Weights of a small GPT-style language model, trained from scratch on English Wikipedia.
Architecture: biases, tied embeddings.
Training: a variant of Muon for these matrices, 9815 steps.
Each number is 128 + 32 x the weight over its row's rms, rounded and kept within 0 to 255. Layers, rows and columns count from 0. Numbers have three digits each. The size before them is the row's rms in percent of the matrix's.

# layer 2 MLP up, 1536x384, rms 0.0853, rows 1425-1458, columns 288-383
091:182126118174119063130116170120087086114112170131100140097187113153193136054102081124087162156097178152109129169156121123130155189133104121203127155132173094142171106077148205152143135152120139175152149136137181134142158090140139096112148105170167134138133080150151158116129168135160135092
102:118096135122139112137166095087103151146149160106106169083120109105144168088120122149148115093128150104129124149124043086185142096141120133124105086120113130137150139125149134164181111139112132112122097115138172118171151108124069091147164111156186128099179097127116115087095151106133119138
096:109139135170166191111148164143181120139093110159105131183133138064083134110196161135038151120085135068122129127138142168093165160122174218143196170161107140162138107096092110135100143125101147097130116145175112092093102104118135107067098117087078141141149112136129169125129128097186199149
089:136150144173092126099132195119086116179179117149100106115133112122113130151091173137125177109044158213165142186055194172103144102125152122092142044146149121090111124107150131105099121098099103112124116072128099109109178152123121171121128126168124106150151153115159095111155112110162149118
089:117077224097132088140105112105196125145108138159091078119123128121172169129127108140110098122089119077093191138107103082101148138130109104178189186167194119130140131226163093127097097084178105119135142099140146173186196072128098127111090060112104142092132187128172100096125123142129114185
098:148151188120087177071048165166084136198145155120112089158167131143165145137127105137081140159153108131179158145147119129102156170168118137141165090097131123132133146093196082146136111088160158142114076137133136168135106099098068098097146084151159105090163101098180127115140114108172138149
115:136103132128144104153185152159061156103134100107122136152161058177139149144129079140106124144107121112122150098173144162160116137116152148164151112124121106164106159189096088143144103119139134146117041148078188142145072186137129052143153107144172081136186145061114067134170123156129162133
097:135071146075073081152117171193117132187059153145161055075102156134129127139089139118121111081101145105159152102112095161123092142176088150101142119164172182106128162151160092085100127078145134091107121125142081183147138100117087157119114183104088106084130061067140164152133132203158141134
095:082135110131155142099098146125135108169123169148137151122152110093108111089175138122106172100124137117100107115118127125167109087126214165110147138147117108108064105066176103190126095171125100141139193138144114117044095148108142145097110117159131092138120104143129055058101119159098110150
104:131139125095118113147095175089119146153158112123149133099156101145121141149107118137155082164087190138128103138117151146117093172138174097138076153131098121082156149131153113088154096161085142124114130181165052086125173112136078137139135102108129191078107136182089128105118094086110143088
100:123138157093156146085171072110103099092121143067090093100129195147120192102114120045112117149164150103160132127228099161113146123087164110144149127168124124133144142146126092087124165114167142144119114124148119152145193082115117120134102086081124118071123174163170146176145148140135169110
105:174101171089099150072161116112118140157125171122125075184141084161141173154147100190153173154095100132096108176166208111157129173138138174202158148134040168183164176132125134147148123139083154071143139072140102150098148112109112142103141196105131112170126105145162129183147138094109118093
107:126135130159110110140103158067139154061093141129179139053089118135212106133163112123112143068105168115148179172120122158091187079097163101158121113118138156153138088086065139144105142161137059127103135136079083133099093125098160140047167147128112143112063105127136102124128145183101120145
110:093158112108184178151122123125125110099145167148090129082170088082110149157171114148115136137181109084168135088151085057131109169035196131104132140104089176130152116108138123151132140100111149161117168152109141210041115142156072122103129122175130110127084127091177036156189116135078180150
107:117103126145079160136141159098120105163147174128111140081176146118083186090108123115073184113115144163146110114113094091088137155131154105146169113135076091163149134101096174183084100161114106060148153109210105156125149127147122111196119136140127133194080138108136119145126120126140076126
109:081129187134131131123112120108017106178115208128131119161135136102062134091102145153112119125091190128133103091120125084135067103164130137136094164102188158135167110163111100057145144176102097063188138127160165032139139140152101146123160053149097117143139117153130129114094035142139158116
099:105109113101128079106191108150058195130109117141166118105098092132143115171065151159083152130129125147223164131101163131109132114166141088087145100137103136136152155137175102118072157122167134112153138070142131159127133131115167164134103159145118101071140100161127183150161106127134128145
099:158098119117164087103086108159112104158162122127113126140098126148113084153129157171152143115150119123143129157093115137183150148082087120149173111108134099150159160129100141145126151110120189186150068089102182171104136141139131185178158117093059098169141084164129102149143130121166099156
104:187109103094108075064146138076105091150189156097125132145115105120203154115168162125153121111109126134181150190163117120133116171115134121120117098085120054163105139134114108115141154104118163141117163133085162064185153101136080117145127140128095071169109164138097130109111130146217107122
099:132103051110112094101172102115113117140099111119172151070183135147071149138179163121167126126068047092141110112124112180096083136127113125073094172147114138135153094092123125077163110178135093083106217085168171161169176090101094101065154102155144121136124105142122109143142132145163115113
106:120178148095190142088100124131121106099173145115125191146164176100045140146109114170095158123124115118145113163163109130131143110157129139073110121153153119157129115105145112149083148083122222108175083140060099088090143140155116074066141155143112132078170062099144145122140183166126103100
101:179114130141067175133159119123165152153150155162107103106122239121087176155105096068150070207126142079098072126071134122095103193126128155181068122090152105061194143137089151118054100113098140099102143187131115099133163102108096104127130123207121123109107193198113154146109064137099141162
108:137138142133114128167127130145152101130109175180130183158150072113141179070140041147144120097174114111118082100124102180111157112115119124139155122136171099128162101150085093072189105139138099185091081135143162147117133148113085158141102077101106181096138150102114164124132047130161175176
095:164132147109104143166135093085067173187130159083125145151126179150182142126122090097119109165194157129150149145154107061154118112142106114103115121078136135166163106115140149161110169092124162165160079143098174089102111157157104146139089132119111096156174152047166183166144091150106096123
108:135142137105237103163131061108075126120124136125140115068191094116104127131134142120170117144131115097143075185172127117086085179130120130086147134171156145088088132091115112089097107128135195155130098109139116147134108135145138129145145126151121135069096170136136092127112122131169183128
095:128142174128140145147093151118148123160135103126084122101108147107135094155159136103169180170174107124117170152155147123105074166168227138094166098110126110075127143123155127117139131199152118120161135121134111075158153109072136131110108087131130134125145090041140063092094134113115094177
102:139123125122146120123185080128076158154139168164116177131161151100118141127103128105058124090112160087167077140138150082129114126136127113089154175121167125115057119146174120111156063127092148113107096224109167131143138173163114124108127174116112100131141106120123130167079176127116158130
094:142123162137115135098140160110100104116115108090096147144162120092126194148108147078137169155178132053177152196123051183146217126094128139096114163079136096140112158140128092074121110100099089146102217117090155159130118134107135128141146041151130082103133127146136098127155097113112139107
100:108070102105161170136110132127138125083104086085139138046134188065162121086110120082130126143115168163088119133121138112090138139114135098154131070125115088189135164082093061095155137124136119102137127095110174095088152135133170121121113044137143154084129120130062118112127118073107127150
095:141202098123134111100159050069128109161155101199137109109140113189154124117199108094141118128129178089072099215090146121140173119171184149215126153159070093143164098142105096131125124128070193152174102124115086120171137124148129146164129137161134115165089204068125103109088108133112115110
102:174102093147141164167094145125141094080126139136149154154159193177131099091137107099131116133085136078080113094107069077193144178130157107163167167128133118060064143132124135185102146152124170066175176158121105127091150131124185126078091148101128115158080115081132091123125159125180120112
112:159091135146150122094100114093111175072144136223129153138101114181071101165162133085081131091142160121084077144079101139144115121108168095093090103079162105111130089107131117154103133125057079145120110128121074217063116148132079146133161108144162096117119173099127150115150170141150148131
099:133090114130084151102127123148094161153116132096149191157101164176093121157156179127122053199146136069202040105173091127143106110112099159088167164101076187171130172118155041062100138096153134126138121176158137120135092086093078112109122174117122156137128177052114102166148165141143125099
102:098134150152160102159151134057133157105148203088132116129078119162134172138143124071112092134081129107104126149108138132158087065145160096130095141116146227069120123176087099153105164195183111149090124103143132108160151174133120148107098093098158124102081205122149099105122114124117127103
# layer 2 MLP down (transposed), 1536x384, rms 0.0844, rows 1425-1458, columns 288-383
094:155103125203147074181170181179133161129084095137142172154106164102158158127093186131097170090085079101112127142100140156134165128166099089129162143067142157192169209134200150129137104108075088155172145189140165142119155102156192087133130135121104149119108146094080094075128157081148110096
101:143090149127144134124126090110199095167104120152156114076072153163149132114178161087107173120124120205134138172053146121114156147136161191111091115121099151111124131095141145105124144091156143171108147137140094166150207143141169153131137072150086118117159178175184183152124152086104146137
100:123081188131096076130089161109071094140080151135136118098193153101173149122097123132153135182135111145138144141079136129116134139218121162128107145122096201144121160232162109112122054082081117111150119138141057139088085101140147178123121084136134125122154142095105182173176086128148166216
096:158163142121123119158143174104107117098107142097112118135108165082175134145142149162111115115123151121084082138191121187108140110147082119091110161137088087129112097168092110123145126115177130161148162158135145122211116113134106144160128219125099169114124084142112201090145108172184126187
100:142184179091116192174133132170087129106136133111085107168133115101167086183122150136137149126139119188126166120079124128131150149143118087091128133137096136178091099088130104114227151154105091151155135097176151102124099094079110108125102089139118142135120127097032172152141157126121124101
099:131120099125191162123075097091115193061145129158166120165194113180090154129156166158133094168130171090159140135140102250100184111147181131118145093163147120105066132104130162114171093148102087138112140091179128156118125218153089098122118122117105139128135109128108090166130133145100109116
111:144189129064143116100098177112129158142165096129145146135117111145173101125155060149119132107112144104161117078175118164119156113109128115139175180082098111056106167132132151149120127112162067116128141160123154139140147075144140116124152091191141147127125116108107112155151208110115148068
096:158154126102110141056162088089115120122103084154094091136192100127105123056132142140104160138129130076156083201093176121135130112077090110110086115168121093173153134138162109079108091088117114115131090135140147071132078156090188129136060116148163107135123143138063109114151153094051153078
105:151172097089143143131122169136123134144134159179110114150145161131121140125120082163124109089145155139090116034173143107109132162146184140083100132127172100136210145164086128105138158142130114087083175148154137127137102181156147158107063142169164120140117105145091182099146130199082136092
090:121160102142145164078163101087129163124145126128101129150131157209146116128147106139112109115154154171136137156171068139140149133097110098136112099119154088202120192147103193187079102146134117100205116086026084091190105147095151135159066106171099103088117134126099129094156176130136077138
102:111157169155110124120121124136133152100114148177127133118163103108154161111197178092102190105136112123126149126174054148100109160120177090167116106131117146139112094089166116127182169150148133135144112152158099150149161114133136188176096215099097102160119176195078146151138143132187112116
099:096096188100125141148134153060129119118146145119122127164151082097115145126137154148099102136130089135113120137100159180128090170137117117081110131126134166173100110154161152131122158093129167135149123192144141108124146090126175069139110176134165115193169133114152161157190155161104161107
098:123113151201090133120121119113138138193102080151124137151203136142089146125119191093067168137133081123121122111192155135107058106133085120128160162095163134110057189116141112083109109134132120103106097108139080098155150155126107134134031167123115141111143111044065149143073151129131170129
106:121070128132137160093099073087055094114179154096141080149146161111165210118127158147165122104132116150119123097077203172110111084152107114095113146167057140132124115088122106137163024145131055120070170115131099082148146117139115098103112154139159089085143164126146146068118146118115148110
102:190062130127155103117161121114183098137116181152101106136148149131102105165140105137138111173139129197121134163100099132135138118094076101133145101113095147081167178117131083106123205094101171110125109144085114093162116190105105078122186184119133064109138130179112128145138135149092110127
099:150158084066194141123117125050114104136194201163145188136159123097138085116095160146157148145099122155162127086099148140078103158123125156118100149081125158123107142139148126109124165068147123201185098159198154131106136117145100113128100164118097168121151157119139133158152113117077108083
096:183118151119083150142095111080121090103131125086115217155157126103099176161107134127145082093164116159207124111146142063108131128147138094168156080148104124106112129133096115126166169115158130166097150209184122148146140122126171161163121102115130128137106132120104086110109073142113134184
102:110120104143165087149177149146171204126136121166102139133175161157115166079070126154174067146102123120128169134105154101049165167123153129014120081117124115114115115115107103104155107124114150101078144140159196088099124133076162089101106158134077141133149162174099132103152187081114136148
097:157138151125114146099132137094092137072084158167104181142136129107128190178130176075128119115119106098120143124102172131107134064137124154124165131137097141111163075088174085088180064152097145119101142082149114147121067149113141091093169108170133109024140102112176084116140099146206108143
094:091138118102124095121131054185082147166102145118075136141100131099093098052138169193158152145113153146178199109131138092138185080105145117167131125174073180126153151101216161115093156110087175145195191165180133129145182106149115133132111130141119137090107138107132065119161147158136153101
103:105134130168141127107142124095102145100061124170114053148174133060142166133105121113193065132183173107088179095121090096180120158130161148115136153125092151160103132129142112153096133096139139080160211151202133129120123156122113130135061087148069172180139143165158131154175142111125095085
116:174147139078119092153129117147142140097155145126145127035130147118124159092120102148138095128127103054104111143186141086144144116103100161133125161166139149132078158156112175111105126197081191170135136127194122122093143131139106117152173135137127099073146172124099091043069106111122132096
107:121102187111103133141138086086089133121137061125098140158143171132154090170070151139146097071179137126111158124138176135101084129143167110123149151061070119084138099130193151076135124119113181117123088106172160131149121138129154164134106159153155113130208143135105164095173159145143071120
106:117123149122140160151125127109140136160117061126135160184159073148171108081077150177109075118124134108080152181093145180133074186121139113167125093123165097179134178081178128077139120076139145156143107147110096122140134175135132130156089082103111123144201128132121120180140098097132129176
095:145144142143089164075108127168173203090094098099151155082137128110128132103111119152148089094134139192098115096143122151102118115140164168097116119095159152153163161135096116133131112116146140134066110115085151136174157154145167153142099123140127116146123136075105108187157075101150146145
093:110151166101167106096128108082083146073148089104031131158027072146108159159161169127109143133124100083170091106129119141091131059139096119134157112079139100116218163147160138123143122113107168119109157211056118175113159162146138157126145130161104075133124162098104147129158158112131153128
096:117153155137090165097068118167168104118184124118130115110134176159139111122134112161096112130184141146066139117113157128122136151108156173071138135141106096089136135116134108108086159082103093177121134143133141133126085112166128112132104070182089111151121124123160170120126140135095148104
093:114088137138164095157170082200124113060120160142139173134104128093092166123129120132136168144104046178133148207114105149154171120189162090169154207093143096085123101114151125101162152075139150128166081106065081106124137169143128090160128089113108098107122139128117084132140101129159118163
096:107101147085189115102092174144187201154163086121068103116115136128179121085177165070113153109134174140106146122103133139156198043070128166114142138142158111117064131141161134146120125099120186113141138187124127135136109077149114094114109153168121184089111153126137174108118087185077156076
097:101135160123127133087066183187083192071134111130135145183137095110110137096081106137110150124110111139126146056089159136103069192143112091134112056152171137093113170146096162129165136161142104145118150098135155134160104154127147116116141071071107158110136171151151147065105168100175129189
095:133123122170138160128157106201116126151109149118127129106106099162129105146185202109080186169106094111157152123082147147187134092138131138121150163096118158166130127050088160115127127136074147129174144104116120136148150112143141074109149131107182130107142111099056118148079148148139155087
107:142130125153161094119123071124101141097104152154124171151187159182165156092144138122107174143131124150099138184063123137104132114157090106172155076072138060098137114101145074113139177123105128117155129119149142143136116156087183120164105106130151066144171122168158102154086150072148067143
092:144146158176134118183112113100163092166127125138109159106163123083138097108094090115140132149107070145093159128090126095139138160099162057113134093094079105133119097143044106088123074158185119109122112108106139128182108095144117130154162140086154145105120147124127139122108149082163118180
092:128114159124064131155119172128177085160217097102097127074145095158133104116170110124108131132054106134129158099128153113162152113121136091168108130130086049133119079074105114094113079166144084152112134131122111122113145093122104205159126125115102145176113099102123131098062098094082087140